Weights of a small GPT-style language model, trained from scratch on English Wikipedia: normalized queries and keys, 116M tokens.
Each number is 128 + 32 x the weight over its row's rms, rounded and kept within 0 to 255. Layers, rows and columns count from 0. Numbers have three digits each. The size before them is the row's rms in percent of the matrix's.

# down: layer 6 MLP down (transposed), 512x128, rms 0.235, rows 313-337, columns 0-127
# up: layer 6 MLP up, 512x128, rms 0.217, rows 314-337, columns 0-127
down313 095:113167104113090126109183131139142144144111085106139058158162127140119113129107113043119144112135076139164117075121141119144131112067218100139078136122190153149121082131100152137141108129140158108126127134147102167174139028092127120098155110153096154149118204099185134143153148165122167137089134110128129112151170122132088189197137069037108122134100113115177160083117110116155137141111
up314 096:153156126125143179166114134125137122053099088099160153123078108098143086179123129122216159079183185101128157219160071136152084115138192175122087097119096141149157097102082132103147101133178107121141139114105131156150136101175155113148103067127116132166138098149116114130110087100157115117099081142117047197165162089152161120160142092143104139100160094140075152172141125130106134126137
down314 094:059132148117087118094116100123116088120125135178139134117157057094120172133179110163162168090102099144144103115066118125120199155193124128134044144096165092078148167163122146127128145104059159110147161156105117128145139131109097091130106125127084061134136109122164097099117156105132159155139123124073163102132129149079114100147138139180121205173072160086150104032125151128117116115172
up315 101:147112120148107095085196122122110139135145146157104131091112093056131150080136121115131120154148116127152122102163130112102109082104126147177127118109111166116143151168116177093096106091093124131119176105114108198135097119145093096143121164137159079117217025127123136176131098138173158152103117113077136094114170122188106077202161126115156187131170128137167178128127137153161227105140
down315 098:158117074114097086177136095045075139164148133111165118141044138187136129199122131170150124148128147116061033081157136105128124136211170118158079136157135146123169151113105106110175107141120064111089098163105090059156105101118132122171133171107143089108103136161127125127134159138138176130119111151139085151133100111085111111133170131144126126119109127152073062134173156135151090127154
up316 103:114060165114125162141175114113130164139104113122080108159098153169149146106105122132145143197084121145109124122094117100129147137186167152075114134097128179112121188136148128122103137177102154171120149226081092209128126194097124154159181161115087140139164142113120100134073058078141130091121129126110112126090121181146138122062071110088182156091142153137140097151121162086147128164168
down316 100:087124177098161197138120196150255185094178142159094116146130075108096158137121120090132110086110163158141163136162162123116182128174073147189104153127122077173137090151087131094099125115140097153155195129146142096124099151179157101159169089087104077139151111132103117131073123150152129174132107104130133172104117115092161134154094125130112114146126149111112159113130101149078113131140
up317 106:183115071129114133056111139112120132096180126128155138165124148109116114151147126089139107081142078099099145107094132102135146126116097145147094103133114109135102049171142175077155150116169215176167099153116106101164159108148165136149100059081114140112084083109149137109081123160148148205187135111187106119174134110132133148118141126143155167146087177137146043083108093090113073148101
down317 104:102184115105105174138119119108092097091154112073073087160156139129106136156097152166135138169123069149173124110140139174095067160105147208120158078128173103069092146127134162105111078117126145145059131145149123124054160104130130102136178140175130163093172097166141090135196126157178106123172174117085160182120101136153147069139115129148103141113136134133165135068144093165067138122100
up318 100:074118164097090194115166113129153156158112208145118152141110136137079094121125081171124171108059142160104141162150146139079138127161095096108124191122120129145131166130179156127109187143126084151113140087106084101215108099124107157146109093072109201130064156145080164194162130092111133115110096128107076196133137080104116149159154142092146114155111158148131120098134087104141145147174
down318 093:110178203099155076103112121070082144149125117126149145093069130110129084139126161121138163175166126119124154166142080138108066123122116090075150116105153166146126073141156113160114176130169146135143145124135100151134114094106167124072142131115115111072118159129121199160203082097144166144125204168126147112156142144200092175127172159106109137146122178066144121105132175128155095191073
up319 097:117125135153095113091085167113098155120118149095111099143081119151042104107169136185094184113065142126091110157112174090142122170084098133156102200111083185149165141184135137170122164173096148167090116138128093135095173109069153167132088112168113160183145128140121146134130107125129112101113109138132077140129104175092135094170174094109116112098151192172161113126204173087102153103098
down319 099:106084070078193090131126150165160122141114128127144143157086091169108035173089112159162109134192156093147153136128088135133201186128106167086140194131155131145152076074165169118120093128141148075170131148110114160135135114155145099088159137091135075123165147136120108138059100148159113135097151132149087089138129200123187088130157150114127106122082135115155141097123178145173109160095
up320 099:088126183165117150069145106098116096131147184111090119151105129107192067152049136134115160136093162178146123167159149060184116106118144137124156116151119099133158120167094172177117122113129168143081121147098092119114126157116082123115090119088139084113094101124138117172158186090181154158139081094157051157136122201133092145141145118077130143109094140170102161128180141101121061159174
down320 099:078117127132132086093059151086129123141136115148213125143148107189099143105120132098191111117154176136155171106086101106097088105122147159122122151147075142141153133170153115155115139132127110079152102167092108098124137129165169108148185101110196089093136111138176201085036133131183158111152188128153150097129142122092144149123124148135153130098096070143134152085079152128098061180087
up321 103:135170108121110109125102103138145134141075146165174151182128176092095178087110122085156077117122180134119126100127131160080123101141122118184135198155109128085182161191143127118102078134104124187141172080147137059153115110081097116170071099129064078115090118118154157141074165113129139081104144115144144124122115145139117128178188198098164098096138137117144098200126144166165126114077
down321 096:140152176065096121190125083118117143119124124064144083133104157155103129157150119107097158111130061136161149120143137188140186167079137054130110159137168129163101106112100151075145131120124124207124108178125221077117131129118145131137159172138096127129077166135089126084103121155135095148165097166113139149132093103203115073114102117195127144113159134098121175089116078152068134119101
up322 098:042150058107099113153153100117134114060171126176132093127110119141155118191132093162170224114149122108212070101096131134152117119158079080188140121131164124151093119167142092133111104134116123181130119142115092155169143137155151115087113102145206150086105093107105145091101150137123132132148068122139082080152107087109130124141111125128116124165145135122101071164182158150164136109065
down322 097:152160138107123137185087118039195142057113128089095117115126100122169076186100179161120120131112136193141131066156086168077077162129131126094127185165098138112152126114080153080131117117114128125107140144157140089083095117120127077103129078150130155177123112132135116168139107069098099136141161104147090126137146104171173192113087096108137128141149074187093183161099094148114114110168
up323 099:071113139107067118145090158149132085127113185169128113165150132128143124121112117153076145116144129169165156133117116136090185057121100071096158119151136137152101135142130112168145158156116033120124160113092123131148148143139101161109123057155046100103129160145119101103134166135135186141193091209072168154099172139211146152178115109147081109088101142104128125179158094128139105142151
down323 098:085155107082128150154098120090155125112132131110098144175057089152066157119102113180129140136163128183147104124102149173162152130113046094122150191153164160097137111048094183126115066108136165122140145121117192110121151188136118132126107145142112083129144087122102151139127133078109148208106144157093064098161179120167183151136114126077080086125167145148161163104116111158098107093115
up324 105:159130157067122182030105130155045128124110138144118187088143105117154111137119145112110161106190091168123086132110117174130127091122124073088143099146139193133110143133092130113073111125107127119056080106158121175132102137117178177106103154136120161072090097154147112127169084145187121140103153081107131107130163115134100130126154132131173177146063227112171112141139128150125157099145
down324 107:118100120143129154133085151135071133128125098070091168109167133116095130125119087150147093109143145109101162164162057171109079143102117090109120165160097130148118122133153129133175229163155161151166061197118163064154118123128092120120108135094118164162232126078086114136160128147125090072111137139150119156139037181084116154101112143107108117112188156117131087135124125114102143136104
up325 090:118143126168125169097177085092125143089122145137089154027141150098119162170165166130110120135156125135107130099080103128166142144130113095124103198098139080121064140153131103112202146126071074143109120116087140187141097131131187181176124121091128165124066157149118102145127104145154148203166112129167151139051111185107142101145197153109146090144135170102173143133166087128128111134113
down325 082:155115130168084105144074167165030126138137168094150160154140103113163119150129062142183113150097118125175154167137134147115088150124078131186077092121146142077100122062126087111048146173139148106178089151134117112128145126111059076150201151142164070119132127107135157104122152109112146140148180140133182130127147116141173071104072178120173149126110128139096105116089120138096080137119
up326 101:092171065130096113156150159099151173131101174120115127107188192141154151185129102145138134113129106172166150171064101169118190101096109124137113125167106167161145149140126184106131134148093129192107149172138116070121137037140112109138135087093113136124122083192110176072126135148142042076123141158186102169129136119083186130140117185093116076132151147113146119145102101116130150121157
down326 092:089094141170133148130159101124154126116122122169123112134075115147168108116094159186124086205118135095129140139089095039131065112104117091150175209133100101160139126116114118086123168090127104143190175113116133132121087162107173146141165166164080156116085166110139162107122070111144087112181139131098101101161166133182130135124119143133106178126101120114177066083138150153095095133036
up327 102:083127105124157110146112104134115100182145146187197116130161095090072111212162110157156139095166087152114124109116145187154147088163185105126126116122144104148154197104072140089115156135105155172140116062096142133115105155129160071100122117199160103129156126111179138075107076127166117115119056127082151196110123103162101120183131192158112132141091078131160131120146101131112095125100
down327 094:114106144117109067168114148124122174103168164146115155142121147115192110146114096147131152157140139147129089120132127072157178163094131136132071177159136117083218153167078151143116116125167061086148096129164046103170187105087149136068122120136158135121134115167115112148167135079143183129187127111128137078133121156148128116109075124177089142172074124072173074066145136117146132096116
up328 112:100106162126112143096172149150141107095190146155122146077151110135127159087205153110113144125169089137074067092131138110181131148119113190162163122092148126213110181168081174147106094144123172146128131178115095158121169099128130082131104142136098177104116105128161109132147100120141106166124121172191103123113161053142119148087121090081087123093089155140149090148136061094208127159144
down328 113:092087133034117104083110104108105150181074131152122069115089100142154156213126153112109145170072078117175087068162160094114149113175123179136155116135140092112115155101178157085131106162166076134120092100134149122179066192152147171110161102124109156111093202133110116121130137121155143140158127154154095113112131127088097119133154137142133132091158062171151163077120170145110140150108
up329 098:168144126142089087186124081205136154174142080104128140104101133127084145099136127096115114173112115168135177118104131162062125156149159124080134142100181088129144106087114187120092164157150119161081135154101091154143166173105162120154129161140115125156118111101149108115120074082151140107139150130131134122194146145162071138047126142084136206101143132157220142093116116077112119057161
down329 086:165164136106147104102150169103255116086143134111117121126141091110160174163172144103152133161123176117110158125122175100137142127186154133180092141182129150145147123151146146125175124135135145119134097150130149109096094115150129125115154116139111104147083128122130136125098104151138118127171113101118117131142118101126165130174111153148146103112127172104135147144140144167201111162114
up330 103:135098131108170071111149143138115119084134094198140135119119110080110126111110158129142084155149079117119112100124136154130152122150169080117103144072170145107174158112121152137175088144124127133068085201201139137162119147095132088164144156102065157095169158197174156135133142150149146084092093134123116185215146070186079182131171148101099103132146110136151154180104134109092104101093
down330 103:170141159142130143171104150129051134084100149147178138127154146177187106145107127122109139171136207141140122191109071132107160062097088105109111109139147062115140132114107193140140134110160143084150143128055134119122133146103159132202116106130148123129145136049133151106099073074141055152105167123105131092102167132143141095152101124081179094171097135117156140075063106129109132164161
up331 104:137179179151098212128124133132186128136138141120107122134143139099148146142119107172128127117133113152143104080101187190139079118175087133113100132117135103093077171129101159121155103052120062120108092150145123144157107138078139100140135064140129137103112184123146139180128152119092083074111083091106119184197103153103084129122177071115104187187127097140073153183118104070118155161142
down331 101:153122103107072113109120163111145094166103128107128120141154113120150040147095096130142173063113133158052070131116088094109186089093157141104111121150190173109127137086130168135140083128160160112119079083131085127115168108096184108122113174105147088152140122067070170121130136136117167120091170156115139079130094126164122216145103115150115132099169135186164156083101116132183087171142
up332 105:123120101130114064086204132087123139147195116088127111132136108139083178204135121106145136112162084091179103135090132133099154129088122098109119057129168131122105139144131155155125139108132108204156099175148158148098153067137128151135189114171076156133116042121135098119130138175106097177169128080142136117109118196122125129121170105120194165117160190122193147148137107084152099105149
down332 102:144121110113103077155101114062103117168150132131131149089069127139115154136135142095094087133135184065124113126166134133120054138102140135123208162121092163132051160162088202163090138125169130165102131115091127099120138116133163099076120111083112098149129160155166162160171147125145116067134103103105198177116187070106114130148117103048083084098152124147143143139153103125082117079150
up333 099:116170122107136158141077092081094131138118157095137143109195078152118178149147178177105152140105076166161116110159114081093092154175046128074133171182140169114192190183191176098119130144148136134165150081122133125106145138105168086111153156165183112120110121132097103096158137107123158097145130181072093144180107152124118154073143143136096105108131132144101079076147163116148103170139
down333 105:091106168151069132164152140154112117131089111024173133134080150118180116158172197090139130115100134115134135121141127073110124183147086163068103117153105135103100085128127147121084115151096159136083170127077142151053171100162120107150112115091145158112111142111118159104128130130135112139073158093114148116175126175106153184096145135159084065133083080132105119009133144120128108139131
up334 099:170104140087152199142139136133088190067124094090137140183122153158138124072149119126120144094109193125154173102164105136124149123153077167086144175146149155112142175124105186103140109135138135119112198099094142096112151125103076120143138104149177141108189100129157154167112092160166154039054123070103120183159105142152095154191127109125110122095112131142134118108206163150135135169135
down334 099:077140111126121128107144091084085161156162091121173196158123097100107089105088157115047107148138186106060160133125110138150139103141101150132121098145134089144136126153114154151134099105129117113138113137137103169122099114140063163134092130171126102166114103035121157121148077157152139128098179155142177135117163153092124160100148183107137115109099112083174091044067090146116040153077
up335 088:088106090143085101059061099118121166135179118137117117078125133148096142197123132138128130138134041172069054105135105088152232175148062148157133123183087153180126121150128186139157117161113122135104115136188123149148095183112078131115124113139191098116091122125141165112126128158139121148137091142157081085123130131104179092163136116135171137080106162128162128120115159102134134132167
down335 090:187160154149151113140129143142146160080117110152121125140095143166120129219101056111127099107132174182082153117086139134158126113095096116147159099160126161101103105094117141111140122166169158107077156122170152126121140160141103072199134151122172095134048109077159113122112085127101121135123093074088162173105147118112121102120100101106079110089090050128133101115064171113110131031128
up336 080:114116175129123117145153095060103073138088156155198174123065126101118138154099149191172099100126080127129167093120119049192149106108136141095188156088121144160105133129130148133064135157158111165107141125109160181122154079159112084146136126147152099135079071123162112091156119094164070142108100170132090176110153114160087123107140166082141136086124131135078161174160177165134162088102
down336 077:152162114105140087063140137143153086132139071141103163166135146125124158174165165135175119169122086128174158080134109144099174178136182128147191165015121143147068084136104106135127151120133107066136211105148150143082135103162106128094124154122159111112064159104099107108149170183106136124112128077169142122139113118075090148102165116116127156165085151098126114156178095167107138163100
up337 101:176109145136121097130155142158099168116146195133110133122081130148142181145131137071088156127060112159191171123028137142147155212107132141104164167116146142131106116123087112093150119119115183142122075139134092126170175059078164142161131123099112113122177069111126090129141130110110156139145120098115091071171144114157132083145178121106090165109179174125147101145118152169102139043142
down337 102:153134099109122203130110144190125112130100111147075151143106098124135091048094042122142085140149127106139140107154129090142130139126104146065151091168124146138167160083134102108113166153100181137111115119083148100093102108105144161115086170160116150150131100195083130114075154062142134141080117156152187160140110107136156161169086120175110167106215136065156110099145145095064151105112